Each number is 128 + 32 x the weight over the matrix's rms, rounded and kept within 0 to 255. Layers, rows and columns count from 0.

# layer 3 attention output (transposed), 768x768, rms 0.0272, rows 371-383, columns 672-719
[[151 108 120 117  65 143 142 150 167 211 156 138 128 168 159 158 115 140 107 125 110 149 168 124 119 108 115 123 177 179  81 137 148 101 143 122  98  95  83 154 145 151 103 101  86 113  98  98]
 [113 123 173 139 132 104 153 162 121 119 109 181 103 126 130 114 144 148 167 166 121 140 122 116 111 141 100 149 149 140 125 105 132 101 119 115 133 105 115 129 130  57 112  17 131 111 179 153]
 [153 118 151  90 116 112  86  79 143  95 141 101 159  98 132 101  44 129 140  90 150 101 101 146 152  93 121 160 101 134 125 141 156 145 141  86 189 135 117 118  93 134 144 121 132 133  69 111]
 [122 186  81 108 171 123 133 106  92  53 142  68  70 168 109 121 122 112  84 145 127 145 171 115 136 160 139 107 155 136 151 120 121 122 115 158 136 152 143 148 136 176 104 148 163 137 123 121]
 [143 135 165 106 162 116 171 147 114 121 120 138 137  69 129 111 137 133 115 131 180 110 134 116 116 142 136 149 134 103 106 117 106 136 147 137 140 151 127 120 136  72 117  74  78 123 156 167]
 [147 158 117 134 118 100 124  93 153  73 142  65  95 147 121 123  97 117 120 140 109 158 105 163 128 136 119 129 121  97 144 162 205 129 165  93 135  90 127 125  74 109 158 160 114 125 128 176]
 [145 135 102 112 110 120 130 163 151 147 145  64 147 194 128 165  76 135 141 145 171 136 150 115 109 100 148 108 118 122 127 153 145 145 129 156 186 111 151 149 132 162 134 128 122 119 109 133]
 [100 116 157 122 108 149  91 140 111 146 102 148 164 148 134 164 125 104 117 144 128 113 134 146 134 144 123  96 106 132 118 160 120 154 123 128  97 115 121 124 142 121 159 156 129 144 117 107]
 [102 145  69 144  70 151  95 150 148 155 140 113 131 143 128 132 107 151 152 143 118 115 130 127 138  88 120  83 115  99 117 140 131 110 108 142 104 112 139 156 175 136 135 133 110 124 152 109]
 [ 99 173  80 128 143 138 137 204 151 210 140  99 133 171  98 154 115 122  78 141 129 136 146 115 127 148 142 127 138  87 145 138 143 121  72 161  96 147 131 150 134 164  71 130 145 136 102  94]
 [149 141  84 102 115 120 143 119 157 123 131  60 127 171 137  99  78 126 115 118 129 190 160 106 101  87 119 117 148 116 131 126 189 118 124 112 161 123 150 118 149 158  90 117 130 108 137  65]
 [ 97 114 113  64  95 147 136 145 139 125 141 143 126 118 161  97 138  94 116 127 153  93 129 107 142 112 116 148 157  93 173 125 117  97 160 140 118 128 127 127 154 117  69 142 144 141 127 127]
 [120 138  96 126 170 126  89 148 138 154  92 136 155 116 147 140 111 139  82 152 116 140 128 137 140 141 100  90 129 125 151 135 116 135  98 131 144 142 143  92 110 145 100 158 129 124  95  99]]
# layer 3 attention value, 768x768, rms 0.0148, rows 372-383, columns 672-719
[[123 117 129 126  78  97 159 139 160 136 152 115  67  87  94 116 149 113 163 109 139 126 100 189  97 128 140 129 159 131 133 156  89 136 154 130  86 109 140 114 110 124 133 212  98 182  78 142]
 [157 134 154 147 158 142 109 147 112 146 108 151 119 166 164 168 195 198  88 141 138 106 154  74  50 208 144 136 109  95 182 145 135 144 119 224 103 126 128 165 117 120  51 157 154 109 102 157]
 [ 85 101 214 188 103 183 128  80 134 126 189 211 238  84 141 119 104 108  84 121 111 137 116 125 145 146 146  54 101 164 131 144 155 132 175 163 114 171 116 126 164 144 138 135 129 156 101 103]
 [129 120 109 183 104 127  57  80 125 152 117 154 127  85  96 119 112 112 134 123  99 149 129 106  88 135 131 104  82 129 176 149  91 141 121  63 152  75  78 117 124 123 128 191 117 143  49 105]
 [ 59 125 149 167 151 155 102 109 142 124 107 187 130 165 125 150 140 151 146 119 125 125 162  51 114 138 110 139 132 133 165 136 148 165 101 171  98 182  74 148 123 107  93  75 128 159 157 126]
 [135  54 137 134 182 141 111 149 153  99 132 182 164  83 136  59 190 122 105 119  95  84 102  97 143 138 177  78 131  97  55  97  86 188 124 149 106 148 118 126 104 117 133 109 159 135 172 197]
 [ 95 120  50 107 148 101 164 103 129 109  74 161 120 148 126  75 125 123 146 167 156 116 139 141 105  90 121 137 170 119 101 133 131 140 140 155 169 116  96 164 127 152 176 127 142 112 121 167]
 [166  85 174 126 141 151 161 132  98 107 126  99 152  94  76 121 145 151 114 159 125 159  67  98 113 165 194 143 110 138  90  89 181  79 147 165 168 142 138 124 115 104 177 137 131 129 143 155]
 [ 89  86 147 121 145 163  77 120  89  94 178 130 118 123 231 165 152 103 130 152 114 149  69 114  85 123 163 103  94 136 130  99 136 189 121 182 177 156 134  88 123 129 196 149 132 169 159 176]
 [123 137 224 144 167 163 130 140 141 140 139 165 159  90 121 148 164 130 144 129 106 124 109  85 168 186 179 138 146 149 118 149  97 152 106 195  98 170 119 137 165  98 149 123 105 120 162 137]
 [185 146 158 113 195 105  92 144 137 118 167  88 114 105  87 133  89 145 143 139 128 181 147 131 173 142 143 124  81 124  76 152 127 152 151 117  95 148 116 101 104  89 171  74 117 123 133 132]
 [160 120 161 196 185 144 186  91  87 136 161 106 170 141 158 132 121 140 122 124 137 134 118  60  78 100 147 116 134 143 118 120 152 196 174 175 130 157 128 108 107 129 211 127  88 118 134 186]]
# layer 3 attention query, 768x768, rms 0.0201, rows 384-440, columns 672-719
[[137 202 192 132  83  98 109 141 103 107 122 195 108 172  96 108 144  52 123 101 137 190 152 113 136 159  91  76 114 181  75 153 145 150 102  95 183 159 149 162 114 111 173 127 135 186 120  97]
 [110 163 166 133 132 118 135  59 135  95 129 177  76 125 118  98 104  96  61 112 144 103 169 121 124 165 106 145 136 145 136 157 185 130  97 119 174 121  94 119 135 109 119 107 150 125 145 150]
 [130  93 109 132  82 113 127 142  92 120 141 146 146 106 164 125  99 117 119 143 148  95 112  83 155 160 117 138 115  21 109 156 119 138 116 122 119 114 102 132  78 161 125 151  91 169 100 226]
 [146 144 141 144 154 151 176 175 131 140 167 148 151 145  98 199 179 150 133 174 119 104 126 113  82  99 168 135 110 181 127 110 138 126 122  97 129 141  92 118 139 117 130 108 137 178 128 173]
 [ 83 171 118 101 159 143 125 109 159  84 149 133 135 143 100 139  84 137  37 126 122 113 149  77 161 152  80 151  78  90 162 136 142 157 141  87 135 139 148  84 145 143 176  66  81 120 190 191]
 [ 82 132 154 109  72 179  94 132 138 106 155 122 121  80  78  32  79 171 161 119 151 104 114 107 115 185 119 158 146 115 160 101 176 123 109 143  81 102 101 134 136 102 117 114 159 122 162 100]
 [159 151 139 104 119 130 171 173 115  90  82 123 150 147 156 117 146 128 123 139  94 132 128 118 112 145 170 131 173 158 171 141 128 154  92 178 100 128 139 153  75 114 151 121 191 124 115 151]
 [ 94 112 136 136 143 199 119 137 102  70 193 187 142 149 167 126 145 153 123 121 114  95 159 167 172 183 153 141 163  98 120  74 148 118 115  87 175 165 186 148 145 101  96  65 118 120 108  99]
 [103 124 122  85  62 136 160 177 149 132 154 127 140 157 118 177  94 106 129 151  70  74 110 130 149 123 148  86  66 116 128 138 105 138 158 156 209 110 149 154 146 126 114 175 181 126 155 114]
 [136 173 162 100 108 101 138 178 109 130 143 113 155 139 158 123 122 139 156 141 175 121 134 118 136 105 159 109 100 132 170 103 148 116 137 126  88  81 148 123 111 152 135 178  96 160 151  97]
 [ 96 163 131 200 145 112 152 128 191 150 152 146  92  93 113 135 112 118 119 134 146 134 141  74 124 172 134 132 115  65 151 151 184 149 125 118 162 117 152 151  67 103 144  89 105  91 153 131]
 [182  82 161 125 133 134  18 130  92  93 116  95 115 123 142 143 148 148 120 140  64 138 131 100 135 163 132 134 116 149  91 174 153 125 162 115  96 131 145 118  95 143 123  93  82 115 104 151]
 [112 116  87 132 167 161  83 111  91 133 144 163 133  93 129  79 173 144 128 210 123 150 183 117  66 127  96  59 132 107 151 134 125 109 114 148 189 143  88  73 121 138 130 158 130 126  91 129]
 [131 137 189  42 117 163 181 130  95  91 123 115 140 109  76 127 105 106 132 126 152 140  86 144 145 120 105 141  76 109 126  93 102 121 109 140 162 105 128 106  94 164  93  87 149 128 100 125]
 [133 100 181 173 133 163 124  98 110 125 174 112  97 140 119 137  98 113 154 112 126  87 111 147 112 126 138 103 137 168 152 153 129 136 104 110 164 166 101 117 162 195 145 106 145 165 127  70]
 [ 60  87 112 168 140  86 138 148 166 135 157 145 137 124 123 115 138 141 106 126 165 101 194 141 139 163 113 159  85 177 101 137 142 118 132 162 115 100 104 145 139 119 114 119 131  89 127 158]
 [ 81 100  75 140  82 149 143  82 115  75  97 144 161 137 173 126 104 147 120 102  91 147 150 151 108 186  68 155 156 171 144 103  95 124 137  70 140 163 140 138  96 127 140 160 150  75 115  91]
 [164  95  93 172 119 108 135 127 170 164 156 152 153  78 153 150 107 146 174 140 159 104 183  83 100 221  95  85  65 126 124 162 148 100 145 150 133 195 157 141 148 120 156  90 136 141 130 159]
 [131  81 122 138 123 128 114 165 190  96 142 126 158 111  82  87  96 128 197  93 137 145 201 144 149  90 147 169 101 118  76 116 117 106 158 140 138 121 146  96 187  98 152 119 135 127 171 116]
 [113  88 145 169  81 147  88 146 131 114  92  95 169 147  85 108  62 160 145 105 114 114 151 143 128  94 143 112 188  99  82 114 144 126 154 175 109 112 125 151 116 128 123  91 157 119 116 149]
 [148  64 135 123 182 118 166 125 113 143 115 109 159 116  65 103 149 122 123 114 170 148 135 141 146 123 103 121  83 125 112 161 108 183  66 148 106 171 179 126 162 111 179  86 134 106 106 233]
 [170 151 126 149 126 136 110  89 106 133  77 155 124 128 108  59 161  97  98 111 162 132  72  98 134 102 132 129 111 131 113 146 129 151 156 152 137  85 113 142 113 116 111  94  77 164  63 150]
 [175 138 181 186 115 108 186  94 125 134 134 171  78  81 138  90 145 107 123 149 117 131  47 187 157 156 182 141 168  88 147  77 107 157  74 141  67 144 183 119 112 127 120  88 121  86 161 178]
 [ 59  76   0  49 103 114  68  84 224 250  33 172 134  71 162 172  78 195 255  49 107 174 182  32 202  32  13 112 182   4 160 193  53 120 171  54 137 128  77  96 221 246  75 165 144 159 186  76]
 [118 200 121 109 174 123 105 101 130 102  92 130  89 127 126 110 136 179 119 155 112 150 187 125 169 109  71 101 145 143 114 174  76 130 119  78 156 124 151 131 141 124 156  80 161 191  91  85]
 [ 84 161 132 109  69 125 136 137 161 133 135 118 105 117 150 179 164  90 161 114 120 142 160  84 136  98 150 183 149 117 104 115 160  67 156 171 128 101  91 154 134 105 154  76 142 136  90  95]
 [129 165 170 132 186 123 171  98 123 131 110  65 173 149 120  99 103 105 159  57 154 119 156 165  78 157  80 146 116 100 114  99 156 114 135 108 134 170 123 104 101 124 133 145 182 102 181 129]
 [167  80  94 106 114 175 106 141  99 120 168 112 172 158 148  77 169 171  95 112 137 107 140 171  81 172 140  98 142 135 147  94 177 157 147 139  76 179 156 149 115 110 114  99 127  41 101 120]
 [139  90 172 110 142 102 169 169  94 151  66 154 194  81 148 101  92  94 131 110 105 146 125  89 194 122 138 163 141 135  83 152 120  76 101 108 156 184 117 155 163 115  84 102 137 113 149 118]
 [142  43 129  92 140  79 211 119 167 111 182 101 103 149 119  79 116 101 139 139  96 129  82  67 144 136 194  90  90 138 157 147 173  73  85 149 144 199 127 150 141  75 116 118 105  79 141 170]
 [113 129  99  60  70 112  72 136 153 143 161 122 165  80 108  68 108 104 160 179  73  88 113 162 137 134 110 181 116 147 127 199 112  77 102 151 131 180 158 167 134 166 108 101  84  55 126  86]
 [ 99 158 187 137 155 197 136 169  90 104 137 187 142 155 130 165 150 126  39 168 105 103 143  81 128 147 124 181 139  95 175 128 126 119 121 137 214  98 198 110  82  90  98 103 138 162  86 113]
 [170 148 127 112 145 131 171 102 156 116 124 119 101 157 153  91 127 167 116 129 113 169 163 151 144  77 143 114  99 134 126  74 116 191 100 162 129 141 122 127 112 159 135 104  85 139 132 139]
 [ 97 166  68 115 111 136 130 129 108 122  86 114  77 150 132 161 134 173 193 123  92 112 102 130  99 102 126 126 118 124 107 124 124 113  92  99  96 105 145 116 171  69 193 132 150 166 155 132]
 [116 143 176 102  81 165 113 146 142 150 129 111 144 121 144 213 164 152  99 154  92  99 137 119 132 147  67 151 189 103 127 154 167 133 127 151 113 105 170 104 132 122 209 115 131 112 127 134]
 [113 141 107  54  96 203 120 113 110 131 193 146 202  75 126 135 124 124 179 124 151 101 140 132  90 134  92 100 115 133 120 156 174 166 118  92 110 125 141 104 104  83 167 113 117 108 123 125]
 [ 71 117  87 183 175  23 175 178 104 175 124  99 136 112 144 222  43  97 171 172 146 192 170 127 161 109  81 108 127  73  72 155  68  81 111 110 182 136 117 173 124 125 119 163 150 156 208 179]
 [119 127 127 128 113 145 148 113 105 156 172 161 152 139 137  61 131 138 148  79 139  90 144 145 164 150 154  96 153  90 135 113 132 180 159 153 147 159 107 150  87 159 133 105 159 153 154  98]
 [129 102 163 150 145 114 150 109 104 107  96 149 148 102  72 102 164  87 138 133 106 117  70  97 115 121 175 119 117 119 134 106 124 134  98 103 128 173 104 117 119 110 139 178 149 110 159 143]
 [104 146 191  97 138  61 112 164 116 120 153 135  96 146 118 105 125 135 108 141 162 151 108 112 184 137 118 117 137 224  88 116  96 113 138  98 116 135  83 113 133 136 143 207  43 112 125 105]
 [135 114 113 100 151 144 107 154 112 126 120 177  90 138 106 205 145  94 121 144  88 121 153  98  84 104 137 146 172 129 129  74 128 114 105 112 180 100 119 118 131 161 157 165 154 187 156 146]
 [105 174   7  38  78 167  43  95 127 140 102 169  48  83 145 167 156 117 137 122  92 166 185 169 166  92  22  71 109  33 108 182 150 100 201 117 197 124  72 122 192 184 113  61 166  61 125 106]
 [119  61 151 228 126 180 177 245 151 170 126  77 112 104 173  99 181 130 120 154  96 172  77 165 148 169 103  59 107 200  94 136 139 132 186 191 152 146 106 152 157 123 158 110  98  93 130 117]
 [132 146 132  92 108 197 131 118 150 148 140 177  83 110 149 124 112 118 134 137  97 152 124 114 115  66 154 194 111 122 129 104  86  94 103 207  78 137 130 170 100 144 151  98 147 162 198 141]
 [111  84 121 201  64 139 139 128 168  55 127 136 129 169 178 153 108 165 110 116 112  85  95 135  34 135 186 114 124 156 135 118 120  80  27  91 166 161 137 115  89 131 140 110 169 147 105 176]
 [130  89 119 102  91 126  63  78  94 101 173 152 138 143 132 101 131  74 171 113 121 120 135  71 101 119 100 118 134 102 123 133 128 133 130  96  93 135 132  99 136 131 132 135 159 169 103 144]
 [149 124  93 149 193 122 110 111 141 150 100 163 152 104 192 141 126 124  96 163 128 130 154 110 140 109  86  88 153 104 128 129 127 101  61 128 141 128  59 118 138 123 156 184 100 142 172 139]
 [129  98 140  63 133 119  97 148 143 102 126 141 145 147 106 146 141 156 161 136  95 113 115 102 125 166 190 148 147 130 121 122 165 134 103 118 140  85 172 106 148 125 177 120 121 123 116 180]
 [113 137 138 171 153 115  58 135 152 183 124 135 106  91 125 155 111 148 185  87 113 119 174 113 145 123 129 127  71 165 129  68 128 104 193 106  71  74 130 121 136 119 152 142 141 130  80 130]
 [102  87 112  90  63 105 126 144 191 147 138 122 116  61 138 141  98  99 189 153  78 111  95 142  99 112 181 164 133 141 147  89 113 144 152 135 111 121  95 119 142 136 128  85 104 100 132 117]
 [ 95  98 116  98 130 115 153  56  88 107 114 117 125 143 130 154 166 175 101 119 166 109 125 107 110 142 137  94 119 139  94 114 146 149 151 158 151 161 146 201 153 126 205 143  98  97 150 169]
 [152 155 182 117 138 123  50 135 169  98 119 156  93 167 104  67 126 160 153 166  61  97 183 152  57 200 126  94  31  89  97 137 103 175 126 142 168 159  67 110 105 125 128 112  82 101  71 101]
 [110 160 189 133 151 123  86 211  94 188 102 104 143 139 156  97  88  83 142 142 134 125 140 149 124  69 100 120  96 156 130 179 130 103 173 125 157  34 122 101 101 116 101 114 135 178 102  63]
 [105 152 142  97 133 122  49 113  95 167 112 149 172 150 196  59 159 111 111 138  74 165 178 123  66  30 167  47 196 116  97 190 118 185 131 131 126 158 176 126  87 136 123 100  61 167 127 126]
 [180 139  87 153 120 103 133 122  94 109 138 133 101 146  67  95 116 199 135 118  94 121  65 138 107 140  81 111 142 112 115 146 172 201 182 177 148 145 139  99 182 132 177 141 105  96 122 140]
 [126 117 130 134 142  98 138 118 117  65 136  74 187 149 119 167 185 102 107 139 118 111  92 181 169  93 147 140 107 139 141 135 109  97  99 134 121 145 148  95 124 126 154 153 154 156 113 110]
 [ 85 119 121 171  84 183 156 123 150 145 122 137 123  50 144 103 109 108 141 119 156 136 110  95  83 176 122 115 146 137  69 116 147 100 173 167  93 161 153 152 107 150 178  77 127 130 185  42]]
# layer 3 attention key, 768x768, rms 0.0185, rows 384-439, columns 672-719
[[101  83 125 151 127 176 159 155 113 132  76 130 125 159  86 104 134 138 122 168  98 138 142 148 125 145 135  79 119  94 127  62 116 151 114 174  77 170  83  99 151 146 142 120 131 151 158  87]
 [ 95 116 132 130 124 147  85 128 196 160 161 100 172 165  94  86  81 103 142  99 167 175  52 130 128 118 148 140 124 149 148 115 148 152 144 164 104 131 159 132 152 116  83 143  56 108 147 144]
 [ 60 144 136 160 155 140 146 124 129 134 129 108  78 113 107 120 166 184 128 102 119 108 156 138 150 113 141 139 141 184 151 124 167 132  55 101  69 152 161 140 135 125 120 147 116 169 145 115]
 [ 70 126 120 110 134 123  68 134 146 200  74 119 115 109 106 134 158 144  89 162 116 176 107 131 166 102 139 134  88 117  82 127 101 114 103 160 101 137 110 127  93 104 134 129 100 152 165 108]
 [129 130 168 169 141 131 170 135 127 159 122 130 129 136 138  82 163 116 138  98 141 194  96 184  98 103 127  90 129 100 125 131 108 138 101 103 166 164 101  98 153 149 107 170 131 116  70 100]
 [187 151 139  96 130 104 133 142 112 157 110 166 124 163 124 117 202  77  67 105 156  96  81  88 131 122 100  73 126 153 144 125 130 136 137  85 164 130 155 138 164 129 127 168 153 159  50 126]
 [106  92 114 158  76 134 154 126 115  77 172 119 129 126  94 144  82 137 125 158 170 127 131 151 125 112 133 156 125 115 147 162 134 143  65 106 119 187 116 110 156 128 129 115 131  87 179  96]
 [136 145  79 139 103  54 118  68 134 168 105 133  93  62 126 155  98 153 148 115 202  75 184 116 128 110  90 161 119 114 112 123 105 119 109 136  92 144 101 103  99 129 156 130 196 111  75 173]
 [126 144 158 138 140 196  81 172  91 114  97 150 210 103 141 111 124 127 115  87  93  88 159 153 152 174 130 136 178 115  81 124 151 139 113  94  23 171 163 153 146 207  58 131  99 126 142  84]
 [133 146 143 105 119 159 154 107 150 118 111 150 154  84  87 178 169 156 167 111 110 120 110 154 110 161 123 131 129  60  51 118 106 109 121 169 141 153 128 142 114 123 127 117 124 113  49 150]
 [149 146 141 123 131 106 103 106 138 124 117 175 111 138 169 136 170 179  87 167 174 154 154  95 140 129 183 193  91 215 146 128 137 120 139 131 146  91 112 105 192 103 118 131 163 117 135 109]
 [121 157 130 126 142 163 133 102 149  69 172 107 124 126  90 127  69 150 170 116 101 118 102 146 149  94 133 117 114 144 126 129  72  87 156  92 149 164 128 144 132 143 142 172 168 142 133 159]
 [ 93 154 105 145 125 124 187 113  90 178 156 100  68 111 144  93  55 104 128  76 131 224 136 106 162 157  97 137  74 195 150 161 120 119 118 123 145  98  91 112 110  82 179 219 107 181 170 115]
 [183 170 111 190 170  62 107 137 134 171  87 155  46 167  89  54  70 140 194  78 115  74  87 160 108  88 114 167 119  88 161 125  78  76 130 155  92 126 121 125 158 111 134 177  93 117  84 140]
 [157 135 145  95  84 180  76 122 143  98  95 120 156 124 147  84  82 141 153 157 156  84 134 147 123 102 148 167 187  89 174 123 141 155  86 134 119 145 149 126 139 138 109 169 173 109 129 200]
 [111 114 157 109 113 149 153 140 169 104  99 132 137 135 146 141 140 169 132 168 105 143 150 138 132 115 165  87 121  80 133 135 138 186 114 138 103 133 149 177 155 123 123 120 143 105 156 158]
 [147 126 119 177 141 166 133 169 109 172 115  65 136 140 105 119 133 120 128 156 128 148 109 117 141 119 106 121 120 139 162 133 196 141 172 126 136 113 100 103 138 161  96 171  89 122 134 120]
 [131 138  77  91  79 177  75 159 123 146 141 120 124 201 122 154  96 101 147 135 110 144 125 150 133  91 192 122 160 172 130 139 102 121 119 121 117 136 107 133  94 108 100 121  76  99 132 125]
 [127 114 136 140 196  93 166 103 109 103  94 142  68 117 132 167  69  92 116 123 110 143  68 142 155 115 159 100 110  72 152 117 128  80 106  81 131 123  99 105 159 126 154 141 151 133  78 173]
 [ 63 148 158  85 132 117 159 182 119 172 161 128 176 192 141  87 145 113 109 103 160 175 142 115 129  98 116 144  94  65  53 103 154 183 164  79 143 179 144 142 168  99 130 171 140  93 162 124]
 [149 162 117 176 111 138 102 171 114 132 154 127 141 159 181  91 112 123 101 117 126 156 137 131 147  75  84 125 126 131  90 165 154  99 130 128 139  74 165 204 133 111 104 141 155 138 152 114]
 [134  54 157  91 160 136 164 155 139 175 122 149 113 123  89 137 157 170 142 123 119 143 107 119 120 158 180 161 158 168 200 101 119 128 130 130 108 210 136 140 128  38  93 179 146 149 188 148]
 [121 138  90 161 163  73 121 126 127 103 139 157  93 107 163 106 129 149 101 103 137 105 167 103 117  86 147 185 119 119 133  84 112 116  95 130 151 108 111 217 127  66 106 131 144 152 134 177]
 [146 148 108 122 150 124 188 170 129 146  97 137 172 167 116 210 147 167 111 170 153 106 112 142 107 140 147 147 133 141 193 196 187  96 133 178  83 163 140 118 141 178 160 142 123  89  67 134]
 [168 161  98 109 115 127 157  85 113 129 100 125 130 145 122  78  90 104 142 126 108  78 113 169 144 197 163 137 123  94 114  71 107 143 137 169 177  97 131 169 117 154 107 140 182  80  94  98]
 [123 141 151 168 138  91 123 124 141  84 102  92 154 142 145 164 122  60 120 110  94 130 172  73 152 123 105 104 170 116 143 117  76 136 123 128 140 129 147 156 126 145  95 140 113 137 156 164]
 [153 105  95  98  60 128 105 102 160  89 149 133 107 140 114  99 124 170 166 139 125 112 129  94 101  99 106 132 181  53 111 103 122 137 113  95 153  95 127 195  96  84 187  82  91 129 194  68]
 [137 136 159 167 125 159 131 121 116 173 152 101 108 100 142  98 103 143 100 107 183  75 114 129 184 105 125 134 187 106 145 109 109 149 146 141 108 107 110 110 121 147 116 130 119  74 178 114]
 [116  94 121 139 119 133 144 152 176 135 120 109 140 135  96 112  98 136 170 142 154 156 121 124 130 107 117  99 128 176  95 121 105 155 180 134 147  86 143 104 109 119 136 169  47 133  84 168]
 [134 194 173 137  97 120  99 118 122 152 111 176 156 147 119 129  85 128 179 157 106 151 119 134 162 112  72 138 149 124 124 119 157 123 124  83 136 154 135  90 134 140 166 144 195 142  76 111]
 [102 136 106 141 149 161 150 167 139 158  42 110  68 162 153 121  73 159 141  93 194 104 128 101 140 156 120 119 169  90 119  85 112  99 144  78  81 109  88  73  80 108 129 217 224 182 151 155]
 [149 141  81 156 153  66 185 111 138 132 113 145 131 126 110 125 164 170 152 103 151 130 121 126 111 101 127 152 141  83 139 125 129 138  62 172 162 132 154 164 100 104 161 133 145  96 149 160]
 [154 153 136 127 107 113 101  86 152 106 133 147 141 110  96 168 115 140  96 123 149 148 127  18 106 149 150 180 129 139  75 151 132  66 147 211 133  89 147 140 121  78 111  63 124  85 215 121]
 [ 81 126 148 106 200 125 144 242 117 154 152 130 187 136  95 122 146 157 113 124 149 114 129  71 120 114 175 195 124  55 124 118  80 157 139 181 146  79 110 145 142 161 117  99 180  95 104 153]
 [109 141 133 117 122  78 160 105 138 121 103 144 128 136  69 120 131 115 145 139  83 145 103 149 123 134 134 167 119 189 149  90 147 158 163 142 126 113 110 146 116 116  80 158 107 169 167 104]
 [106 128 200 121 188 112 137 137 133 127  91 131 120 133  84  72 101 176  88 103 141  66 119 139 100  98 195 113 175  69 167 153 133  74 172 164 104 192 114 103 187  86  78 120 104 122 135 183]
 [118 117 167 192 137 105 172  88  91 143  93 168 108 185 153 107 145  82 144 100 120  94 182 146 173  84  84 110 175 167 117 142 107 107 140  92 158  82 171  89 162 195 209 160 101 146 114  93]
 [153 147 122  53 135  90 102 145 114 146  94 127  89 153 122 155 128 189 135 119  80 122  92  90 104 156 133 142  98 108  88  82 106  96 147  88 172 139 133 171 163 146 101 155 129 112 134 117]
 [105 155 121  97 138 255 135 122 124  67 203 124  74  57 153 132 152 168 165 165 171  66  88 114 156 115 135 110 181 142 128 149 110  96 104 141  94 119 116 125 111 140 111  79  87 162  93 188]
 [142 111 111 150 125 181 115 136 124  68  82  80 183  80  81 172  95 152 144 122 119  78 145 164  79 125 147 162 213 109 168 160 140  84 118 107 113 161 100  66  88  78 181  93 163 159  76 128]
 [119 152 133 144 148 151 109 169 101 164  95 173 127 141  77 163 116 194 113 102 167 124 101 206 107 144  70 104  94 158 125  97 126 116 146 132  99  95  94  94 157  92 145 150 118  95  90 130]
 [163  81  82 168 153  76 114  72  78 188  72 101 120 139 125 163  91  66 132 110 134  97 142 164 156 121 122 114 134  88 150  91  39 112 128 173 138 131  75 128 149 100 109 135 116 107 110 146]
 [107 124 148 102 175 111 162 156 184  79 140 185  91 151 162 114  90 201 100 110 165  69 155 121 200  46 162 176 166 147 163 131 152 189  83  96 150 128 133 124 136 171  81 160  23 132 149 142]
 [119 126 118 158 115  90  84 197 158 104 147 207 116 107 169 179 171 178 165 156 133 162 181  94 153  93 140 133 112 134  57 177 184  98  95 103 175 187 167 137 122 164 105  44 104  58 112 185]
 [158 136  93 100 168 123  98  91  97  96 131 114 150  92  77 121 110   0  65 117 135 158 153 154 123  64 140 165 173 183  53 128 123 121 167 170 124  92 178 134 133  80 166 139 137 112 104 112]
 [136 159 164 137 150 143 129 112 166 143 117 135 147 107 145 109 130  94 134  88 139 112 105 136 126 151 127 139 160 136 129  35 127  73 167 156 134 132 138 112 162 120 148 117 131  86  71 126]
 [ 84 139 155 148 122 105 120 142 150 118 170 108 156 142  78 131 143 171 157 130 116  96  96 142 135 184 161 171 154 113 144  93 101 133 147 147 104 120 176 146 147  85 105 120 154 118 116 109]
 [105 162 154 172 105 176 112 179  92 144 141 118 137 100 143 176 146 174 105 168 167 135 148 122 106 149  95 150  84  92 130  93 127 111 117 172 159 133 155 136  89 154  79 118 133  90 201 173]
 [122 142 112  78  89 104  83  33 105  96 129  84 147 177 124 127 146  40 122 161  97 123 123 199 118 180 112  90 104 119 200 153 116 110  73 153 147 137 172 126 195  99  75 164 157 122 103  99]
 [130 129 114 129  88 113 118 173 151 133 128 110 109 179 166 140  89 138  74 102 179 208  86 100 108 132  99 101 126 169 108 167 185 104 172  56  98 137 167 102 161 143 132 203  38 126 153 156]
 [192 178 156 134 116 131 161  96 125 110 129  96 107  87 146 106 132 114 146 133 173 116  74 120 138 148  89 127  74 148 134 110 127 113 160 132  88 112  63 174 114 112 117 132 124 121 186  81]
 [118  95 149 140 133  89 166 152 147 100 105 120 150  99 109 131 194 129 120  90 159  93 127 116 106 109  97 116 102 120 137 104 100 103 140 110 125  82 150 128 154 186  92 124 106 180 113 179]
 [144  87 151 138 127 128 152  61 155 152 134 155 105 131 101 153 101 163 119 101  81 136 177 110  98  84 134 185 133 131 116 104 127 107 112 118  84 107 117 122 160 172 132 134  73  98 113 158]
 [147 170 113 151  64 154 107 119 141 138  33 126 109 104 160 160 115 152  90 136 191 158 115 115 102 122 139 119  40 133 136 144 159 163 113 113  91 142 153 190 202 131 146 114 156 101 114 168]
 [ 89  83 107  89 142 175 135 138 115 132  57  71 131 196  94 172 138  86 144 189 111 161 131 144 150 150 112  82  93 180 189  93  95 132 115  64 151 129 134 162 198 118  85 124 106 162  86 102]
 [119 132 112 110 148 142 148  97 134  74  74 141 113 143  76 135 119  89 109 148 117 142 103 158 141 199 186  96  68 159 152 115 151 161 168 153 139  73 146 138 118 146 167  62 114 116  77  71]]